config.yaml
qk_norm: false
weight_decay: 0.0
final_lr_fraction: 0.05
Each number is 200 + 30 x the weight over its row's rms, rounded and kept within 0 to 999. Layers, rows and columns count from 0. The size before them is the row's rms in percent of the matrix's.

# up: layer 4 MLP up, 1280x320, rms 0.0397, rows 226-278, columns 256-319
# down: layer 4 MLP down (transposed), 1280x320, rms 0.0398, rows 226-277, columns 256-319
up226,096,194,186,193,139,166,186,158,207,143,181,192,178,236,245,188,180,179,204,195,232,234,245,223,170,167,183,198,204,266,173,236,209,203,234,264,203,170,194,119,200,165,166,164,187,174,205,176,182,150,200,233,148,232,137,222,239,169,189,201,218,164,204,221,183
down226,096,200,246,215,249,244,207,193,218,255,148,199,196,254,184,241,222,198,227,200,168,214,195,181,171,242,201,197,197,192,197,212,161,188,144,161,164,197,200,230,149,227,144,228,214,204,206,189,116,230,242,187,172,206,206,217,138,192,206,252,208,240,232,143,236
up227,092,183,147,179,188,226,154,179,147,226,226,212,190,210,218,169,198,187,171,178,198,244,221,129,222,218,160,279,243,246,185,251,227,191,166,201,213,194,206,228,136,196,232,251,216,208,172,167,199,212,241,171,169,233,201,190,148,183,150,199,205,216,215,214,218
down227,108,179,222,255,172,167,182,226,208,234,248,219,231,211,186,170,193,113,199,198,247,205,195,213,214,226,179,177,188,122,235,178,225,200,178,199,175,174,236,188,279,172,168,161,217,223,226,244,274,174,192,225,241,202,190,222,174,192,168,189,221,174,153,220,274
up228,092,188,220,193,132,244,173,231,177,252,190,193,195,254,237,206,183,165,214,183,159,136,244,195,202,180,157,197,180,213,188,217,184,195,213,249,179,208,159,203,206,183,219,220,155,165,148,253,233,193,239,226,207,200,159,172,230,243,143,226,133,161,206,234,227
down228,100,167,159,186,283,215,210,185,218,211,184,224,213,218,173,224,227,193,164,229,242,161,183,158,217,212,269,184,220,256,205,210,252,191,179,207,192,189,235,153,209,200,150,149,195,117,213,188,176,213,203,233,213,164,223,203,192,188,214,207,189,199,252,168,143
up229,099,217,193,171,180,252,220,194,148,151,205,175,212,186,209,147,254,188,199,217,253,195,222,239,198,226,194,267,223,206,223,201,160,202,205,149,226,178,160,234,225,190,200,196,235,216,159,193,257,193,262,191,209,218,185,234,211,119,243,198,227,230,185,178,188
down229,096,225,215,224,263,193,148,177,207,237,207,213,163,228,209,184,150,192,157,221,213,193,176,151,187,191,159,186,234,193,197,160,206,233,218,230,151,248,227,219,160,237,237,194,177,168,158,175,173,207,177,194,201,161,202,186,247,232,201,158,131,151,218,126,223
up230,103,214,200,211,227,175,230,236,208,199,228,177,234,146,230,248,172,199,180,208,189,213,152,157,207,201,158,222,145,214,193,190,203,182,235,189,191,170,172,204,175,182,250,200,237,204,198,200,210,265,229,192,190,188,229,184,207,219,242,256,203,169,229,151,195
down230,106,226,143,231,114,115,169,201,176,171,241,180,165,214,166,190,163,193,151,216,201,218,204,217,188,177,224,203,221,186,194,228,185,190,169,218,231,233,186,192,172,198,173,167,209,183,185,169,188,244,215,180,183,197,183,230,168,232,152,210,241,204,166,149,195
up231,105,215,160,214,223,228,198,220,186,220,216,200,232,207,198,149,198,215,234,178,195,227,215,203,186,185,273,199,241,206,261,221,189,239,106,163,212,228,222,198,198,171,178,217,180,177,201,164,198,184,218,212,182,253,233,209,205,181,216,257,273,216,221,198,224
down231,101,183,233,243,172,241,262,210,169,201,168,206,190,240,198,199,197,224,182,212,183,180,211,209,184,207,175,212,104,171,142,183,194,219,238,188,132,197,223,244,208,225,223,229,190,198,232,233,242,195,133,229,125,188,182,187,192,194,174,219,167,171,258,167,172
up232,082,185,139,202,170,215,216,178,186,181,220,238,180,221,196,219,187,166,162,209,203,207,201,203,182,208,216,230,208,159,186,203,180,222,187,261,198,200,176,251,164,243,130,256,191,185,160,207,226,213,207,178,189,252,179,201,229,197,208,204,221,202,235,229,180
down232,084,222,188,190,212,253,197,191,199,235,221,179,199,219,216,243,172,245,184,137,178,237,269,206,192,192,204,194,153,229,217,161,187,265,227,190,199,151,233,213,223,168,202,162,130,260,238,226,203,226,180,214,220,249,254,185,182,184,208,208,226,228,204,209,238
up233,094,203,170,214,153,165,180,229,196,202,201,228,185,209,189,204,195,221,239,195,170,203,178,162,223,188,167,173,175,239,186,246,227,217,211,205,175,231,280,170,137,172,216,178,161,195,174,256,186,202,173,244,164,220,182,230,197,202,229,196,152,182,182,225,170
down233,094,186,212,214,179,193,214,176,219,215,244,154,209,232,192,159,152,209,192,218,145,185,195,174,174,177,228,227,208,197,192,226,165,168,191,208,231,201,230,227,220,203,165,233,216,192,207,193,174,151,230,252,209,205,194,137,201,121,217,285,145,200,171,206,208
up234,105,205,175,219,238,191,188,185,182,245,204,170,271,229,240,186,231,181,185,140,182,219,195,232,204,216,176,223,237,183,236,171,168,211,179,223,219,151,156,212,246,220,208,213,229,212,197,242,190,157,153,128,184,218,228,112,142,244,149,247,200,188,188,237,272
down234,114,179,221,273,202,164,180,247,222,242,231,178,155,201,205,211,210,237,162,193,215,167,251,205,252,220,182,189,218,123,249,222,216,209,203,188,216,189,146,193,270,165,148,210,198,166,188,160,204,180,205,220,176,163,206,174,224,178,235,197,218,212,167,173,178
up235,099,171,193,251,231,220,228,204,175,202,220,172,201,200,217,198,233,202,225,241,200,192,159,214,220,209,189,216,164,195,148,219,182,194,234,275,236,153,189,200,197,171,235,196,217,229,224,121,208,243,205,230,196,223,180,246,188,156,260,211,232,250,200,165,180
down235,100,142,214,204,252,230,202,201,172,201,226,205,223,208,160,208,239,182,213,206,147,186,200,195,222,238,157,191,262,243,201,197,146,239,184,255,208,181,177,181,215,263,193,204,180,194,185,246,155,160,181,250,203,213,138,188,159,226,191,252,195,196,208,226,166
up236,099,204,198,209,157,221,178,176,171,274,144,174,216,201,212,219,194,218,205,199,202,207,211,143,171,149,160,252,265,201,211,169,186,182,241,175,237,211,161,208,207,213,155,162,184,151,218,213,218,147,190,210,239,233,198,175,148,239,205,164,229,131,185,177,211
down236,103,192,168,186,205,213,173,165,175,248,190,185,200,207,228,179,246,220,182,190,207,189,224,178,187,238,140,195,232,216,167,214,209,110,162,199,184,157,149,226,215,190,237,162,207,229,164,207,136,176,214,205,241,153,164,191,210,184,246,212,209,171,234,179,225
up237,101,218,216,187,189,179,169,232,162,143,197,175,202,158,205,249,199,166,194,248,247,195,184,258,215,220,196,226,149,217,159,206,161,171,217,216,204,185,245,255,208,214,190,182,148,149,217,208,236,203,204,215,227,212,144,218,168,169,163,217,214,177,193,195,158
down237,096,180,199,189,229,173,219,166,171,218,200,170,178,210,122,216,174,180,212,155,193,186,175,215,144,238,201,208,259,227,230,192,145,212,150,198,249,235,261,201,188,146,208,301,247,210,176,161,204,266,230,132,155,215,202,198,214,264,151,231,130,199,260,188,200
up238,129,133,223,192,193,164,223,181,210,208,266,183,186,231,175,211,197,214,262,205,208,237,209,202,206,198,184,166,251,194,195,293,214,216,262,172,260,194,201,218,219,205,211,205,174,202,292,192,152,251,192,260,189,249,159,175,209,191,207,162,168,196,192,238,178
down238,121,198,228,219,174,162,194,152,165,203,200,151,198,190,143,150,174,193,223,204,186,217,214,251,217,175,184,177,292,213,259,242,220,211,236,152,184,189,206,188,256,247,221,184,203,169,233,219,162,213,159,227,179,163,144,180,161,189,212,230,176,239,201,300,165
up239,110,173,202,222,169,215,229,237,210,196,214,160,190,152,180,225,185,221,236,189,179,231,227,137,186,168,213,210,221,216,189,237,205,227,230,167,236,151,175,213,190,160,204,207,168,226,192,209,170,240,170,220,216,228,188,200,234,177,195,210,242,243,143,215,190
down239,111,197,217,200,186,184,246,203,232,211,194,161,185,182,180,223,267,207,189,201,181,159,202,208,184,171,198,186,171,227,201,226,161,242,270,167,182,225,193,181,179,209,235,166,203,176,253,227,143,200,153,195,235,214,184,151,155,185,148,168,224,206,150,164,201
up240,090,187,165,226,116,195,169,197,166,163,191,146,197,171,164,192,187,162,162,247,200,172,186,210,231,177,178,193,206,164,205,134,198,170,137,194,211,229,197,173,177,250,235,184,225,164,181,239,199,198,230,185,187,170,151,150,148,224,184,180,189,169,236,214,161
down240,080,149,186,191,195,206,198,205,174,176,215,181,216,220,212,283,225,221,169,185,231,193,194,181,167,202,238,240,206,180,195,212,189,202,191,234,173,227,231,180,186,249,220,168,133,220,180,187,200,249,265,214,210,214,246,199,212,217,215,164,228,250,189,214,252
up241,104,253,171,196,218,193,182,182,236,247,219,210,235,203,135,198,203,191,233,249,153,184,178,226,163,225,221,201,210,235,159,193,182,213,179,210,223,204,188,165,210,186,209,181,254,258,201,218,163,195,176,183,265,179,229,257,162,184,186,210,281,245,179,211,183
down241,109,187,179,204,175,224,209,190,267,185,176,190,242,181,226,206,186,240,244,244,204,140,158,170,236,199,207,192,253,212,199,163,175,157,186,178,211,212,199,246,253,195,208,229,219,188,217,218,194,127,180,169,183,226,114,210,220,194,160,243,166,220,259,240,158
up242,105,216,230,247,175,219,245,234,247,213,185,182,228,173,234,229,179,187,166,174,191,198,189,217,197,243,251,196,128,204,181,217,194,215,213,221,177,193,128,213,207,159,232,189,160,197,219,188,214,257,195,231,202,192,221,209,274,202,218,201,183,217,195,152,233
down242,100,236,186,182,163,214,226,208,196,268,238,205,158,181,178,214,194,219,158,225,213,149,270,205,203,218,169,190,195,248,161,157,220,198,215,241,208,139,192,170,204,184,191,215,194,168,198,153,207,190,193,146,186,206,200,191,203,202,219,197,203,233,175,129,171
up243,083,202,219,154,218,183,194,205,233,185,263,208,207,181,225,257,269,207,217,225,201,167,235,227,198,221,171,156,237,243,215,216,241,212,214,230,190,168,176,212,195,224,208,214,224,247,174,204,216,235,203,251,224,209,167,205,168,261,171,157,231,167,223,172,175
down243,103,219,192,226,211,222,199,176,181,197,192,255,184,239,227,182,199,147,181,235,181,209,174,204,142,201,215,224,197,220,210,206,231,240,187,160,167,218,191,199,162,231,247,217,184,148,219,167,235,187,210,145,231,206,263,164,192,176,225,222,218,283,217,208,165
up244,092,208,226,180,178,249,209,190,224,239,225,197,220,202,244,186,176,196,223,231,216,221,186,190,250,153,255,226,179,191,134,182,246,235,236,180,190,201,154,196,199,194,196,197,247,155,147,214,202,192,171,198,170,206,158,228,236,239,199,192,205,223,252,212,218
down244,090,164,220,250,162,213,160,204,209,228,195,188,163,197,197,168,158,245,221,176,210,167,278,211,198,209,230,203,182,153,245,180,163,246,165,200,185,172,198,173,209,219,198,157,203,199,241,140,207,167,222,161,152,150,196,202,273,220,270,195,189,185,216,209,212
up245,118,224,224,192,96,261,199,188,223,183,209,197,241,209,173,171,294,167,201,158,152,191,244,204,164,238,203,120,259,211,212,214,195,176,233,163,212,184,229,194,174,184,213,171,165,226,239,197,179,212,137,184,254,182,199,232,215,186,163,151,169,217,212,229,155
down245,115,227,234,235,200,208,217,190,242,126,198,248,160,217,199,198,255,211,303,209,228,192,246,229,181,143,168,201,209,194,201,183,203,171,223,263,219,191,201,252,186,225,145,198,229,221,180,170,247,191,228,171,174,173,163,216,198,147,219,137,207,228,220,215,198
up246,106,195,159,157,218,172,166,213,220,210,188,230,229,214,199,187,212,214,237,191,221,218,178,193,271,141,228,235,168,204,263,157,167,199,193,170,249,199,159,237,232,182,215,190,181,157,196,189,215,131,159,190,232,232,192,211,180,179,181,235,211,233,167,196,177
down246,105,163,238,173,186,219,227,200,216,205,189,174,301,225,185,177,167,197,197,218,155,183,218,151,204,187,217,173,200,229,210,195,218,197,238,269,199,188,189,215,230,215,203,169,249,218,184,286,136,219,165,239,159,171,185,177,187,195,159,186,162,222,196,259,239
up247,084,233,244,182,202,272,195,213,197,176,170,218,194,220,227,165,154,262,256,171,184,152,235,171,247,242,204,222,230,179,174,218,265,179,211,214,191,184,189,203,264,197,226,191,202,177,166,195,170,183,198,179,223,216,173,244,187,131,222,169,201,203,193,176,198
down247,086,212,222,154,289,259,235,255,230,188,180,200,234,214,249,207,217,218,207,246,208,236,250,272,164,218,223,216,229,192,210,155,229,182,226,223,157,193,223,158,266,215,170,151,158,255,174,182,236,222,178,263,162,212,194,203,235,178,256,210,191,180,212,221,169
up248,101,172,210,188,177,245,180,168,270,187,224,179,216,172,186,231,255,168,211,186,248,225,176,199,226,209,163,173,217,216,211,173,214,222,209,169,160,176,180,203,161,217,170,228,153,206,210,247,160,191,215,139,235,240,158,185,193,201,226,248,194,223,205,201,190
down248,087,217,194,194,251,190,227,234,172,219,211,239,182,239,221,177,217,203,185,197,192,224,198,173,193,195,191,227,206,185,191,234,179,182,203,227,267,167,201,216,180,210,211,168,234,186,164,167,163,205,220,215,238,148,226,234,221,122,188,153,174,192,205,181,260
up249,096,237,232,221,201,192,228,187,175,204,204,166,206,169,190,154,262,179,173,192,231,145,198,247,273,227,178,212,262,175,192,161,164,203,233,175,181,238,214,193,224,251,194,166,258,172,188,223,227,212,225,164,157,213,185,225,214,142,187,201,217,205,225,196,227
down249,094,146,174,195,162,216,156,153,194,205,227,164,194,222,246,189,193,252,191,236,127,257,202,196,177,186,240,215,194,176,192,159,215,194,236,194,213,161,163,173,152,167,212,237,206,154,162,171,254,207,161,240,240,227,210,181,231,185,220,169,216,196,175,212,171
up250,102,223,217,231,218,247,177,231,185,182,245,199,239,186,188,214,185,208,186,203,219,160,116,229,171,124,208,205,206,212,225,148,224,172,211,198,233,189,257,263,262,233,247,239,189,177,196,191,230,215,149,183,207,145,215,197,192,202,204,195,186,210,220,195,218
down250,106,211,169,211,248,191,200,182,195,218,201,230,202,202,158,193,231,231,183,244,207,195,227,224,232,239,202,171,240,185,173,203,158,240,206,241,174,222,219,188,209,165,220,208,269,130,131,224,176,190,191,166,183,190,186,144,214,205,144,199,241,208,212,209,161
up251,131,212,166,169,204,164,217,184,227,195,188,235,264,155,230,200,186,243,248,210,177,237,177,241,191,229,184,209,227,204,190,187,148,197,213,287,179,184,177,209,191,161,170,203,215,210,198,189,193,196,247,182,234,218,201,227,151,196,218,151,210,277,226,173,157
down251,119,208,149,193,179,240,217,203,246,241,196,221,187,193,183,174,201,242,206,209,206,162,195,235,214,214,159,203,214,259,195,132,141,215,205,231,201,166,257,263,162,168,211,209,217,171,148,228,204,176,214,206,193,220,123,233,203,180,150,194,215,204,221,179,124
up252,101,221,225,210,174,192,226,188,192,174,199,165,232,226,186,212,147,241,284,213,164,199,199,210,200,191,211,202,204,216,195,186,184,247,188,181,178,240,215,182,175,250,244,184,239,186,143,199,207,175,218,197,187,229,253,168,210,195,176,240,197,194,210,199,235
down252,104,161,176,184,191,226,138,155,219,212,191,165,180,182,251,208,228,192,213,221,165,170,259,253,192,215,135,230,176,141,174,224,204,216,214,211,234,216,230,145,148,239,206,177,178,136,184,142,224,197,234,205,211,197,222,186,220,164,154,195,224,179,186,131,181
up253,096,189,225,237,200,168,159,202,171,185,184,210,178,189,193,208,178,233,198,193,221,177,206,159,247,197,212,234,201,213,175,205,216,202,251,196,195,170,180,220,258,178,195,175,230,201,199,183,182,237,107,156,165,249,244,209,222,208,224,174,229,135,208,211,176
down253,105,159,221,193,217,194,172,142,163,197,212,169,205,239,216,173,227,199,192,190,176,206,233,199,171,258,205,200,210,175,206,146,212,198,182,202,202,228,164,170,239,184,223,274,197,155,228,176,189,180,151,227,188,119,130,235,195,207,191,163,247,215,242,190,142
up254,082,234,217,186,185,153,223,223,167,245,173,174,251,204,261,228,195,165,220,256,208,228,208,273,181,203,194,212,233,196,252,237,196,222,190,206,169,189,198,157,213,254,255,172,188,189,158,197,193,155,205,171,173,176,160,206,218,258,172,242,173,227,175,216,231
down254,081,259,193,195,260,181,227,119,192,234,215,225,248,210,233,220,225,206,166,194,185,237,241,150,138,165,186,193,217,205,240,224,163,184,222,191,185,178,216,201,220,197,231,199,167,231,175,214,247,148,209,248,193,162,238,205,241,191,187,201,182,188,251,261,225
up255,113,215,265,211,203,159,247,198,254,188,214,178,172,192,171,236,172,219,220,255,223,176,204,182,232,142,199,260,200,185,184,301,201,197,186,174,188,215,193,129,261,239,224,163,215,214,262,213,193,190,175,156,204,204,220,161,237,184,191,170,159,180,206,162,163
down255,104,209,200,234,211,222,211,169,203,235,157,167,213,232,133,199,200,211,252,208,189,206,233,203,212,153,304,204,231,200,218,182,203,162,183,171,154,228,144,147,189,190,228,249,182,198,164,187,177,179,192,140,150,222,251,191,192,262,233,258,217,151,234,169,205
up256,115,219,196,236,184,165,122,211,187,264,233,182,206,191,160,184,275,240,209,202,151,241,246,186,175,187,202,181,201,180,191,161,193,215,218,219,194,175,214,198,199,190,173,205,158,147,196,189,236,195,168,180,214,192,185,203,214,154,163,241,241,220,255,196,198
down256,108,196,196,324,228,246,194,136,191,200,125,169,153,206,208,267,168,189,211,197,192,207,231,210,163,198,171,232,183,149,154,218,213,179,231,156,137,210,168,164,180,208,229,165,190,180,210,199,183,218,194,184,199,216,192,206,243,218,202,187,197,145,215,218,217
up257,093,233,160,233,193,189,260,191,251,169,244,196,207,128,189,202,208,241,212,151,223,224,229,171,170,208,243,198,203,212,217,248,171,222,222,177,240,155,160,243,220,187,162,210,202,192,176,240,237,169,170,139,191,198,247,257,191,229,243,202,258,189,178,191,171
down257,092,265,216,184,187,176,276,230,165,243,195,202,197,206,191,214,199,219,205,229,208,256,151,243,118,173,198,175,151,246,206,213,189,213,169,215,176,183,182,232,172,202,221,179,180,212,244,150,118,194,203,222,161,231,194,171,215,236,184,208,193,208,228,166,217
up258,104,189,214,213,238,200,201,199,203,208,180,194,203,273,209,181,213,175,178,239,225,220,138,189,215,168,221,184,272,245,230,166,186,227,211,311,207,225,136,159,205,218,204,253,245,174,187,201,203,172,252,153,218,188,161,180,206,240,212,196,192,200,163,220,197
down258,101,170,153,189,191,189,144,220,248,247,178,225,181,141,222,190,272,166,200,222,231,130,199,233,211,197,247,214,176,186,203,220,209,208,212,188,227,195,192,196,209,210,179,168,162,206,171,202,236,206,149,213,147,189,222,152,258,148,184,194,242,257,200,177,227
up259,089,179,180,253,147,217,204,147,211,163,166,211,199,180,238,180,210,244,184,163,215,192,183,211,158,198,211,203,169,209,197,206,216,237,275,208,221,237,205,179,195,183,224,197,191,218,157,179,199,202,167,192,157,190,178,175,235,260,143,185,210,167,235,163,199
down259,077,185,217,167,199,165,202,225,205,222,243,180,208,249,195,196,163,156,138,187,173,166,183,202,112,208,203,209,241,240,195,222,242,203,211,243,251,185,166,212,207,217,214,188,172,178,213,212,233,191,219,264,172,180,210,175,251,192,202,190,234,150,217,173,185
up260,093,180,204,171,197,149,197,211,170,213,233,196,213,233,136,183,212,189,201,198,219,185,204,194,264,219,222,212,182,219,208,179,180,246,200,200,193,132,249,249,204,232,199,168,219,133,158,237,153,149,183,228,240,240,137,168,184,159,171,265,231,205,205,280,213
down260,102,172,213,205,217,154,186,187,224,193,211,204,205,253,223,230,175,183,220,199,248,198,188,166,162,240,256,203,214,205,205,164,186,179,220,161,220,167,183,181,176,235,185,219,219,224,136,185,218,180,216,189,205,182,202,265,226,163,241,165,199,191,206,210,163
up261,094,140,179,177,186,195,213,197,225,144,210,223,196,196,221,176,209,176,194,205,248,194,242,186,205,210,190,206,132,171,212,196,223,217,206,161,217,257,210,230,200,206,182,145,193,228,232,184,187,230,226,225,234,259,232,246,198,215,220,232,201,190,185,181,204
down261,104,238,166,231,201,190,221,182,192,206,218,208,183,209,143,261,238,206,213,194,189,171,200,258,215,184,218,253,245,270,179,177,186,216,215,179,184,138,176,195,174,205,200,213,190,164,193,206,210,207,195,250,176,187,173,196,240,152,176,153,209,181,220,249,193
up262,082,193,257,155,230,246,179,239,244,161,127,199,164,186,227,223,139,208,281,249,174,189,208,194,228,196,229,232,198,240,155,231,197,202,205,191,215,169,157,251,222,209,250,222,214,172,190,188,232,163,198,215,251,161,193,181,184,218,147,190,166,221,153,156,204
down262,087,236,132,217,192,170,213,211,154,168,187,178,211,191,252,211,222,174,158,245,195,191,204,219,195,211,179,206,243,221,195,213,235,202,201,224,231,182,233,169,218,177,116,200,226,222,140,155,184,178,186,225,171,197,207,165,207,154,201,196,199,221,174,164,203
up263,098,192,202,196,192,217,180,148,161,170,242,183,186,228,175,207,184,196,164,226,198,148,200,194,188,176,192,209,249,229,165,173,219,141,166,135,201,238,226,227,190,156,186,241,214,208,150,203,155,230,173,170,214,187,245,188,175,253,202,142,258,142,199,242,225
down263,101,153,162,248,284,205,203,150,262,169,167,167,226,179,192,210,218,193,194,183,171,182,234,182,178,219,203,202,174,171,201,208,228,198,214,217,215,228,145,195,167,197,181,200,213,232,214,210,154,173,207,215,219,149,179,197,149,230,231,157,162,219,203,187,224
up264,137,183,161,184,217,163,184,223,214,204,159,199,195,186,226,208,216,144,220,163,198,159,221,221,186,175,198,247,171,143,200,180,214,230,245,160,248,265,201,154,166,238,160,241,188,169,214,129,186,150,169,235,204,178,214,197,161,172,175,189,188,237,210,225,130
down264,118,252,205,215,234,206,195,198,216,140,191,186,189,196,241,177,228,169,153,222,159,175,181,252,254,185,194,226,149,138,131,201,230,235,179,195,189,158,226,210,149,191,160,167,162,216,172,190,151,204,200,196,186,229,232,183,201,140,227,171,159,228,253,198,242
up265,100,209,136,150,214,164,230,154,229,193,231,162,194,236,218,178,173,213,185,226,244,153,209,216,220,195,236,151,212,223,197,175,212,209,188,209,230,223,201,191,173,206,210,189,239,179,197,281,186,242,197,208,202,252,181,192,234,123,199,187,180,244,191,213,201
down265,104,229,268,192,254,217,213,164,225,217,123,215,190,188,118,213,257,189,180,224,183,185,204,156,206,218,242,222,175,207,169,224,217,198,196,216,199,176,217,231,231,187,189,223,185,209,169,197,243,159,173,165,206,142,215,158,225,208,218,180,230,209,196,215,157
up266,092,155,207,224,207,185,173,173,184,213,198,190,222,196,197,270,196,192,186,200,202,211,206,216,183,200,204,255,220,236,170,227,209,258,221,212,223,216,204,213,220,192,155,253,197,211,298,213,190,160,217,95,179,184,215,177,247,178,147,218,181,158,206,244,162
down266,093,156,170,237,200,244,214,203,202,188,224,185,188,241,211,202,203,172,210,180,235,186,233,259,232,206,191,176,213,253,195,162,212,178,173,182,236,222,240,161,154,221,237,203,181,186,124,218,225,214,188,253,216,203,215,163,192,252,202,188,226,186,206,225,204
up267,116,214,201,136,216,219,210,165,202,171,262,198,226,219,242,252,163,143,157,174,209,227,229,208,216,214,202,178,195,232,160,210,193,152,201,188,199,222,131,227,249,182,153,218,213,177,181,204,200,175,225,206,229,228,201,159,252,196,156,157,211,187,203,225,202
down267,127,152,205,170,233,241,157,147,201,121,174,157,220,198,208,182,198,176,184,229,186,251,236,197,214,209,195,176,176,185,190,179,186,164,228,201,167,152,139,195,172,191,222,163,211,186,232,211,250,224,189,159,202,146,205,180,215,187,137,242,193,185,207,251,164
up268,103,221,168,231,179,232,185,216,148,232,186,166,176,215,199,195,177,212,198,214,196,177,251,181,197,190,225,253,192,176,162,200,185,205,177,186,133,176,194,198,175,252,223,189,244,175,224,170,260,208,223,252,206,162,201,225,164,127,159,193,200,184,211,163,172
down268,102,247,231,158,209,224,225,172,214,146,195,159,219,196,151,223,218,187,229,163,192,198,162,215,206,224,152,230,242,249,223,171,182,141,179,232,252,201,170,206,189,147,207,230,193,237,199,222,220,262,179,145,156,174,185,231,184,180,175,175,237,197,216,186,168
up269,100,260,232,187,190,217,190,215,218,198,247,179,178,181,219,222,203,211,192,242,250,172,162,201,221,199,200,217,206,233,180,248,222,229,194,204,200,253,157,202,179,197,180,187,214,183,221,165,189,197,224,206,202,153,174,213,201,171,171,218,205,167,233,146,211
down269,108,225,193,184,146,168,202,240,201,198,180,131,183,182,170,176,192,174,200,219,222,173,204,210,223,261,173,139,242,175,199,195,189,195,201,170,185,213,205,249,236,185,226,248,207,189,176,207,196,262,207,226,242,155,205,228,255,135,216,132,206,238,165,87,218
up270,099,164,212,187,220,239,194,181,156,223,191,155,174,166,211,266,220,213,172,207,126,224,183,209,190,252,198,206,204,200,233,252,217,129,217,162,241,199,152,207,229,218,243,135,192,228,165,219,196,216,221,191,173,232,239,246,187,161,168,176,184,213,220,130,216
down270,095,210,197,211,214,183,252,218,199,216,195,235,179,211,180,196,199,202,247,172,195,178,172,218,191,211,219,241,221,149,189,235,182,271,152,185,154,239,226,187,195,211,208,153,189,190,231,193,163,197,140,131,234,209,134,203,232,179,226,224,193,157,198,229,241
up271,100,206,204,204,209,185,175,182,167,228,250,141,232,187,168,268,165,204,166,138,250,232,159,164,208,201,224,225,259,228,261,197,194,178,252,153,171,234,169,208,220,187,180,240,246,206,203,159,234,231,189,227,162,204,163,170,193,178,202,230,267,247,205,209,198
down271,097,232,176,189,231,243,183,204,220,168,192,197,147,236,232,162,189,248,216,222,141,191,219,234,184,203,183,171,169,233,128,183,143,208,148,222,239,207,234,258,190,220,173,163,159,198,193,185,205,190,204,205,231,156,199,210,198,183,167,135,171,163,175,185,185
up272,103,246,186,197,209,188,229,164,199,184,174,181,211,235,169,207,189,196,174,203,203,208,125,198,157,208,215,233,257,153,163,192,199,237,194,218,238,173,160,148,196,185,209,188,192,213,162,183,188,213,228,244,159,231,191,193,151,226,204,180,225,226,213,220,169
down272,108,199,168,188,239,213,218,183,215,197,235,197,258,176,206,161,146,167,148,221,253,158,217,219,197,196,200,221,175,253,195,203,187,191,201,204,187,240,226,268,120,209,221,214,171,184,143,196,221,221,121,249,258,168,177,182,170,140,223,189,214,202,192,207,228
up273,101,218,198,142,215,142,199,219,205,212,213,187,187,168,174,197,198,255,129,147,159,200,133,171,190,183,205,210,192,182,154,206,203,223,193,224,232,254,252,217,170,222,201,189,213,246,220,164,190,222,200,170,196,219,205,275,216,191,114,200,237,239,199,209,190
down273,100,245,218,213,189,201,210,205,174,206,213,215,196,227,169,233,182,201,157,204,202,243,211,217,219,227,224,168,178,262,206,222,260,230,179,168,177,236,239,193,186,175,202,256,186,211,197,166,231,193,222,155,225,188,198,189,203,215,205,102,216,225,207,170,174
up274,109,251,221,235,211,121,169,237,171,188,207,195,243,171,201,214,264,227,210,244,166,218,208,191,197,252,230,234,151,213,204,209,190,228,210,196,260,208,147,241,155,220,226,150,180,210,133,168,192,235,180,231,186,212,201,201,215,167,250,183,260,233,189,193,248
down274,102,242,176,191,186,201,186,212,231,187,210,138,212,179,167,190,177,190,157,205,208,218,214,189,220,167,168,172,155,235,240,210,198,222,179,167,152,202,195,210,209,220,236,205,182,195,152,191,269,184,194,188,173,236,233,219,168,191,281,170,232,211,224,249,198
up275,097,196,207,187,149,208,207,209,156,252,178,249,216,170,166,213,196,152,208,240,164,183,201,185,217,197,228,178,183,234,226,205,152,203,178,200,226,192,216,169,219,224,177,185,195,300,224,246,183,205,202,181,218,212,170,158,211,117,209,192,226,182,227,252,198
down275,104,187,209,201,259,231,218,231,252,223,191,210,183,224,194,162,228,256,167,221,234,168,130,219,184,228,188,191,160,195,187,178,198,230,206,194,174,230,194,121,189,179,232,170,184,176,262,186,207,241,230,194,135,221,157,174,230,203,168,238,203,192,205,194,176
up276,103,216,183,205,221,195,207,236,214,188,216,204,215,227,199,205,205,195,146,226,149,238,208,190,166,184,224,155,261,201,217,193,215,187,173,204,180,148,149,170,195,199,197,222,229,192,151,177,169,179,199,178,231,245,241,222,185,201,184,204,128,159,200,252,239
down276,104,146,216,216,121,208,187,161,203,239,178,174,227,206,216,212,203,193,220,257,188,168,195,229,183,208,178,208,191,219,143,223,259,151,152,140,190,182,215,242,207,147,206,134,199,180,194,174,196,224,206,248,204,200,202,186,209,182,184,243,149,225,255,275,194
up277,112,263,159,218,191,191,222,223,260,223,200,210,185,176,224,172,176,173,175,187,236,156,197,198,233,206,247,157,204,185,229,198,240,269,170,235,201,162,196,193,221,196,247,181,236,184,189,151,214,260,200,207,237,187,217,179,163,200,180,182,173,169,159,198,258
down277,105,184,156,219,250,223,252,172,191,195,196,185,184,252,170,216,175,179,214,183,247,180,224,217,186,180,185,214,163,203,156,235,179,214,204,141,201,209,176,185,179,162,181,205,161,221,165,176,171,230,196,217,171,254,220,153,195,191,264,193,192,148,163,235,217
up278,099,145,273,215,192,163,149,196,237,201,219,231,162,176,244,185,207,251,174,186,181,186,231,217,196,234,244,208,183,163,190,273,202,204,205,248,176,200,223,209,145,165,212,241,202,239,203,190,172,212,215,201,229,224,200,199,193,217,244,215,177,189,204,162,167